{
  "n_head": 8,
  "d_mlp": 1024,
  "norm": "layernorm",
  "positions": "rope",
  "qk_norm": false,
  "parallel_block": true,
  "init_out_by_depth": true,
  "lr": 0.00618,
  "beta2": 0.98,
  "batch_tokens": 262144
}
Each number is 128 + 32 x the weight over its row's rms, rounded and kept within 0 to 255. Layers, rows and columns count from 0. The size above them is the row's rms in percent of the matrix's.

# layer 10 MLP down (transposed), 1024x256, rms 0.136, rows 193-217, columns 128-191
size [ 93  99 103  93 101  96 102  92 122 105  99 105  96  96  90 101 103  95  94  87  92  98  91 124  95]
[[190 149 154 118  85 115 130 132 117  84 107 110 116 163 103 130 137 139 147 127 136  79  48 109 117  70 141  74 125  94 164 165 148 125 100  71 122 152  96  90 152 150 138 105  57 150 117 115  51  82  73 147 128 111 160 136  88 154 142 122 103 190 183 142]
 [104 120 104 126 176 102  99  88 113  89  87 154  87 144 164  86 128 117 130 112 111 140 154 145 122 126 196  85  59 152 159 102 127 132  96 180 114 119 103 104 128  74 134  86 174  65 174 129  91 168  96 121 153 140  85 102 134 102  43 106  99 119 105 101]
 [107 155 149 197  97  68 133 149  99 124 123 161 167 143 173 151 150 112 135 100 112 113  94  82 132  74 141 161 163 131 156 112 149 131  98 171 119 144 132 142 143 130  91 164 139 105 113 118 150 125 171 147 204 170 118 229 179 109  43  73 193 160  43 150]
 [154 162 138 150  92 133 135 177 104  63 105 115 144 108 126 109  52  75 146  91 140 113 149 148 162 124  94 102  96 163 134 198 133  97  61 163 115 111 160 137 151  82 125 140 121 114  34  97 111  92 136 120 127 166 140 148 188  97 192 142 137 117 170 101]
 [152 112 167 159 131 123 135  90 141 165 161  94  89 177  62 111 138 142 107 105 189 134  92 174 100  64 104 115  95 187 190  80 180  73  52 109 126 169 146 139 115 108 171 133 192 168 126  55 116 150 109 105 130 121 106 123  88 185 106  85 139 184 145 133]
 [173  76 188 149 139 134  62 108 153 170 118 154 117 133 110 161  96  74 106 173 121  92 103 125 130 128 152 139 149 118 127 133 131  97 160 182  96 110 141 120 120 117 195 165  44  96 162  60 119 137 128  80  98 151 123 143 142 128 120  85  89  92 116 106]
 [139 100  95  96 111 149 107  98 143  83 122 114 163 112 114 126  78 110  91 151 151 157 133  72 137 113  73 171 148 139 144  79 107 144 145 137  90 129 229 115  69 109 157 119 170  82 154 154 135 158 158 150 176 149  95 138 118 161 124 115 139 105 121 117]
 [152 189 166 140 132  81 145 135  92  98 142 127 203 129 159  64 145 123 150 113  87 120 148 194 193 150 126 165  52 109 116 151  83 152 107  75  80 145  77  88 147 108 150 175 184 117 166 172 133 120 141 153  94 154 121 100 126 119 133 122  95 142  88 107]
 [129 145  99 199 144  80 101 134 126  18  74 128  68 145  98  43 134 118 118  79 182 128 134 142 148  94  76 122 140  87 106 140 143 134 157 124 121 177 143  63  86 159  91 153 121 177  99  96  80 114 141 123 211 131 137 108  85  88 121 131 154 149 116 121]
 [120 100  92 152 140 152 133 130 150 124 147  42 134 160 122 136 125 143  97 162 143 127 120 132  98 140  94 129  87 175 120 140  99 149 128 140  79 152  83 115 155 104 147 105  96  96 159 164 132  94 148 168 147 107 151  59 135 173 154 133 126 168 157 115]
 [163 171  66 119 104 158 144 121 130 147 124 176 144  74 115 148 141 171 153  88  84 175 110 187 121 115  82 134 127 107  86 108 174 110 114 141  92 127 123 129 197 124 151  42 165 156 128  89 172 150 159  91 123  93 124 147 162  62 122 159  75 126 109 184]
 [131 126 151 115 147  81 148 149  86 122 119 122 183  80 167 161 116 148 141  99 108 169 132 145 135 151 131 160 124 150 104 144 157  84 146 145 143  86 155 127 188 107 111 156 177  66 141 145 115 116 143 105  83  71 129 128 158 121  53 107 199 141  95 142]
 [173 161 112 126 156 124 104 152 160 142 165 138 102 172 130 109 142 100 143  86 120 137 120 128 121 148 106 137 107  58  94 119 137 141 146 175 176 144 144 175 105 130 170 131 127  96 172 167 112 146  64 183 145  92  93  75  94 134 130 136 108 105  89  88]
 [ 94 134 174 120 182 133 137 147 189 200 113 153 130 120 173 121  98  68 172  68 111 129 107 191 135 140 141 149 126 146 118 154 140 149  93  92 149 140 153 153 166 124  34 203  83 160 123 109 188 107 148  78 140 145 102  96 205 111 115 109 114 113 144 145]
 [ 94 155  91 159 149 101 107 133 128  94 117 111  81 102 179 102 122  99 162 145 194 146  60 126 173  94  72 129 113  96 120  98 151 141 111 137  77 138 165 113 144  63 142 125 117 139 130 139 108 230 109 106 172 186  49  64  90 109 124  94 102 146  94 159]
 [180 103 152 187  94 114 131  61 158 102  77 126 159 151 164  68 187 105 149 157 116 180 121 164 100 149  58 149 133 135 170 146 128 116 103 129  98 128 127 102 132 121 140 175 100 124 151  83 146 106 132 138 149 182 130 116 135 119 112 163  99 174  97  68]
 [121 123 141 148 144 174 146 178 168  64 164 175 102  97  94 119  92 178 155 159 192 180 203 120 104 130 141  94 124  73  94  80 107 160 169 160 103  74 135 127 137 161 117 115 162 146 161 116 214 100 102 171 158 128 153 104 121 141 150  66 184 107 165  97]
 [115 122 166 131 149 107 142 139 128 189 121  78 134 132 113 142  88  49 143  87  95 131  98 117  79 101 146 181  95 128 112 134 129 187 163 126 143 104  80  76 130 116  90 145 144 210  76  93  70 196 124 136 163 122 137 108 138 150 118 110 162 127 133 158]
 [ 63 105  83 138 133 142  86  87 208 170 115 134 119 146 158 105  92 144  81 163  83 122  88 119  92  73 180 139 123 128 130 162 102 159 136 118 102 137 114 155 106 147 152 108  93 129 140 154 136 108 113 168 177 145 129 146  77 101 163 108 157 133  91 131]
 [163 107 164 117  98 147 120 114 139 160 170 142 103 123 141 142  96 122 185 136  85  97 151 152 141 109  85 129 102 146  84 101  41 149 116 158 122  93 109 112  84 145 128 143 172 136 193 178 116 115 156 183 147 151  42 158  96  87 115 148 106  59 106 119]
 [112 119 159 130 105 151 143  94  72 103 151 104 194  62  83 142 169 129 157 142 131 119 171 102 147  49 172 118 120 157 150 156 140 157 127 115 102 119  95 121 127 143 135 142  97  96  98 133 128 161 108 101 108 147 112  94  96 142 104 148 157 143  82 143]
 [158 121 105  72 121 151  71 116 101  68 122 117 100 123 137  89  73 161 121 120 114 123 100 141 156 122 126 119 111 101  63 128 155  97 144  96  62 176  90 122 196 164 140 129 108 125 147 161 133 161 171 122  96 130 159 111  96  79 142 117 116 100 125 142]
 [ 77 123  90  81 114  98 155 132  84 131 144 155 141 149 100 100 111 152 173 145  94 150 102 128  96 137  92 159 131 175 126 111 122 118 143 137  74 125 181 150 121  62  68 144 139  94 111 157 152  93 143 172 148  90 125 196 144  96  82 136 156 109 210 146]
 [121 142 102 105 151 163 140  91 145 155  80 123 104  72 116 132  81  65 130 115  65 150 163 178 126 168 118 134 182 151 111 149  90 113 137  94 153 173 134 136 159  71 120 130 144 128 101 131 129 146 205  91 127 117  70 147 138 134 142 117 129 129  84 225]
 [ 73 168  88 107  89 169 143 109 142 148 180 153 165 127 113 189  94  63 125  88 136 110 101 110 148 104 102  98 116 113  85 127 133 144 145 132 172  87 128 131  55 161 164 113 105 168  91 134 115 132  64 141 156 141  95 166  93  94 108 119 135 159 178 159]]
# layer 10 MLP up, 1024x256, rms 0.145, rows 194-217, columns 128-191
size [100 106  94 104 104  99  99 130 106 106 104  97 103  97 101  98  97  92  93  90  99  93 115  92]
[[ 84 118 118 110 107 160 195  90 162  94  92 158 142 105  93 121 110 153 121 117 109 140 178 117  69 141 100 145 164 125 176 149 128 172 105 117 156 106 117 147 113 156 108 155 130 143 153 104 194 126 145 105 180 101 135 123 153 151 123 150 126 155 166 138]
 [111 142  99 125  65  82 159 100 129 124  86 156 125 102 169 120 155  61 157  69  83 115 125 149 122 130 124 196 168 148 156 109 118 170 157 129 128 141 114 160 141 173  97 170  91  97  48 134 105  95 154  88 194 221 171  95 114 147  93 117 178 176  59 106]
 [ 97  69  79  88 124  48 121 141  92 132 152 183 128 176 175 151 122 168 159 145  97 162  81 113 100  81 117  97 117 190 125 142 170 119 137 140 175 138  92  86 166 165  76 134 137 106 115 116 101 129 132 133  81 139 158  89 130 123 148 113 170 129 117 171]
 [136 131 183  92 107 154  97 122  88 110 130 148 160 123 163 171 163  74 114 145 102 133 121 152 148 175 107 157  91 152 151 121  93  79 189 107 138 192 106 188 154 126 100 164 139 180 105 106 167  73  73 133 124 160 125 167  96 184 188 158 100 150  89 152]
 [ 52 213 138 104 151 103 103 190  84  80 125 126 149 126 115 123 128 144 109  79 126 198 120  94 186 142 123 161 203 133 130 103 140 158 132  35 155 138  90 147 160 147  64  86 156 128 135 113 149  97 106  97  97 103 160  96 102 119 104 109 140 104 126 124]
 [138 139 111  99 128 117 129 124 141 119 164 153 199 162 165 104 128 145 161  85 137 103 109 173 154 156 135 107 165 108  99 109 220  59 122 171 150 101  92 106  96  96  98  99  72 170  83 149 170  99 103 146 151 111 120  78 194  73  80 129 128 101 134 157]
 [129 133 134  98 134 149 134 155  68 133 147 120 109  82 124 145 115 144 129 128 127 108 137 137 127 136 123  89 187 170 194 110 187  93 151 108 137 121 126 106 191  86 150 135 132 136 110 162 151 144 123  41 129 139 106 183 159 172 133 132 167 173 115 131]
 [169 166 142 112 115 144  52 166  84  85  91 130 144 144 109  97 101 168  80 108 155 133 158 142 179  78  39 130 142  98 120 161 137 113  73 182 137 117 129  88 111 164 121 139  85 196 106  94 137 157 139 129  87 120 117 120 129 116 124 175 103 122 108  86]
 [108 144 146 115 121  87 137 156 135 139 112 123 118 126 117  98 202 119  99 145 109 172 129 147 163 172 106 169 148 133 157 156 145 103 127 118 159 143 131 142 100  77  72 106 127 121 226 133 204 112 134 165 162 154 103 202 129 127  92 181 126 140 134 122]
 [111 163 145 106 138 143 118  68 134 124 125 124 121 126 148  88 186 104 128 190 142 103  95 128  88 120  27 143 138 148 153 132 119 144 133 120 122 100 188 101 166  97 152 106  57 164 135  57  80 139 115 151 128  78 124  83 144  77 137 166  64 121  86 155]
 [168 178 101  80 102 209 153  83 184 141 159 101 140  92  87  66 141 106 125 102 138 155 147 142 131  95 130 144 116 125  97 125 101 113  96 180 118 144 163 119 119 116 159 145 101 161 139 155 161 125 197 145 167 161 118  97 115  84 158 120 138  94 185  86]
 [131 152 140 117 114  55 147 156 160 132 136  88 163 189 148 206 132 117 128 129 129  75 137 136 159 115 107 172  84 109 130 114 116 107 148  97 113 142 171 120 122 102  84  81 175 119  96 135 170  27 110 138 133 112 121 107  99  98 124 170 153  95 144 105]
 [158 112 130 122 130 138 173 141 125  64  79 130 115 113 156 102 192 117 107 155 142 134 130 107  98 102  79 138 109 128 118 160  76 179 157 140  63  94 157 123 155  91 223  87 175 151 101  59 168 191  91 203  83 141  95 140  96 129 124 118 137 131 102 112]
 [ 95 162 127 136 138  85  81 216 181 143  80  60 157 134 177 108  98 134  78 108 144 121 150 104 139 125 167 125 167 144 103 108 177  84 182 131 155  77 110 194 135 134 114 165 115 124 127 119 149  82 140 125  88  50 152 135 127 130 174 147 183 179  68 101]
 [124 113 144 144 195 121 115 136 140 125 149 156 179 118 157 171  95 105  87 164 124 158 106 105 142 207 118  32  76 145 157 175 166  92 148 170 191 109 134 127 173 108  88 159 127 132 184 107 116 155 163 148 160  84 121 131 176  95 107 113 159 157 173 108]
 [103  90 166 225 119 162  93  83 161 104 107 147 194  95 180 106 137 167 142 149 164 105  69 189 152  98 104 101 134 162  92 171 145 138 126 119 108 142 151 112 125 109 122 129 100 144 129 166 113 153 165 140 174 100  74 128 121 172  96 169  78 103 100 153]
 [145 120  90 174 170 137 126 120 146 142  82 186 115 172 145 159  61 101 101 127 160 136 102 177 136 169 114  81 126 123  91  91 101  84  50 117 148 142 122 118 134 147  94 150 160 115 148  96 162 120  98 180 111  84 123 118 132  95 110 128  86 156 152 211]
 [151 136 112 155 155  62 183 189 143 140 123 163 154 108  91 131 102  89  65 126 182 173  98 103 141 161  96 169 137 116  81 123 123 120 102 150 171 141 141 161 141 151 199  62 191 126 114 153 163 152 144  82 121  92  89 152 183 178  90 115  56 121 115 123]
 [117  65  96  88 159  88 135 109 148 107  97 152 139 181 108 125 148 120 118 109 113 123  66 116 129 157 188 141 168 111 128 123 150 131 172 105 137  41  77 190 114 199 104 105  82  98  79 136 182 153 137 100 103 118 120 110 159 141 138  90  88 214 154 120]
 [112 120 106 146 158 133 145 154 131 107 185 151 169 209 136 139 134 106 101  88 139 135 105 205 116 158 125 140 146 147 104 112 145 106 134 150 110  82 121 153 139 120 104 120 182 141 151 112 173  98  96 106  92 130 177 118 150 147 110  33 129 126 124 104]
 [128 147 147 163 104 112 123  79 133 158 107 143 159 128 151 181 165 115 136 130 112  81  82 115 155 102 137 131 152 167 134 142 130 115 124  95 111 164  97 150 101 192  90 124 170 123  97 186 138 102 156 127 132  87 162  50 128  95 119 155 126 199 101 116]
 [167  95 155 155 199 141 127 121 155 126 124 124  68 165 165 155 135  86 123 127 112  99 152 137 110 155 103 168 134  69 112 173 141 180 152 110 155  86  71 110 192 125 107 141 114 186 144 136 117 130 148 149  45 128 141  82 101  75 126 111 116 135 151 136]
 [146  90 129 108 110 173 129 134 148  84 138  67 125 110 165 192 162 138 159  81  39 122 122 155 130  69 116 112 138  79 105 144 151  69 111 127 164 119 137 109 140  33 110 155 173 174 115  89  88 149 126 167  78  91 169 119 129 127 155 186 116 116  98 179]
 [156 150 101  95 143 171 179 142 146 113  85 103 119 122  88  95 108 105 184 163 156  54 111 163  63  96  99 100 137 157 124 184 130  87 113 164  91 197 112 139 139 196 144  85 146 126 178 176 132 127 166 149 135  97 130  88 110 150 114 156 130 141 127 125]]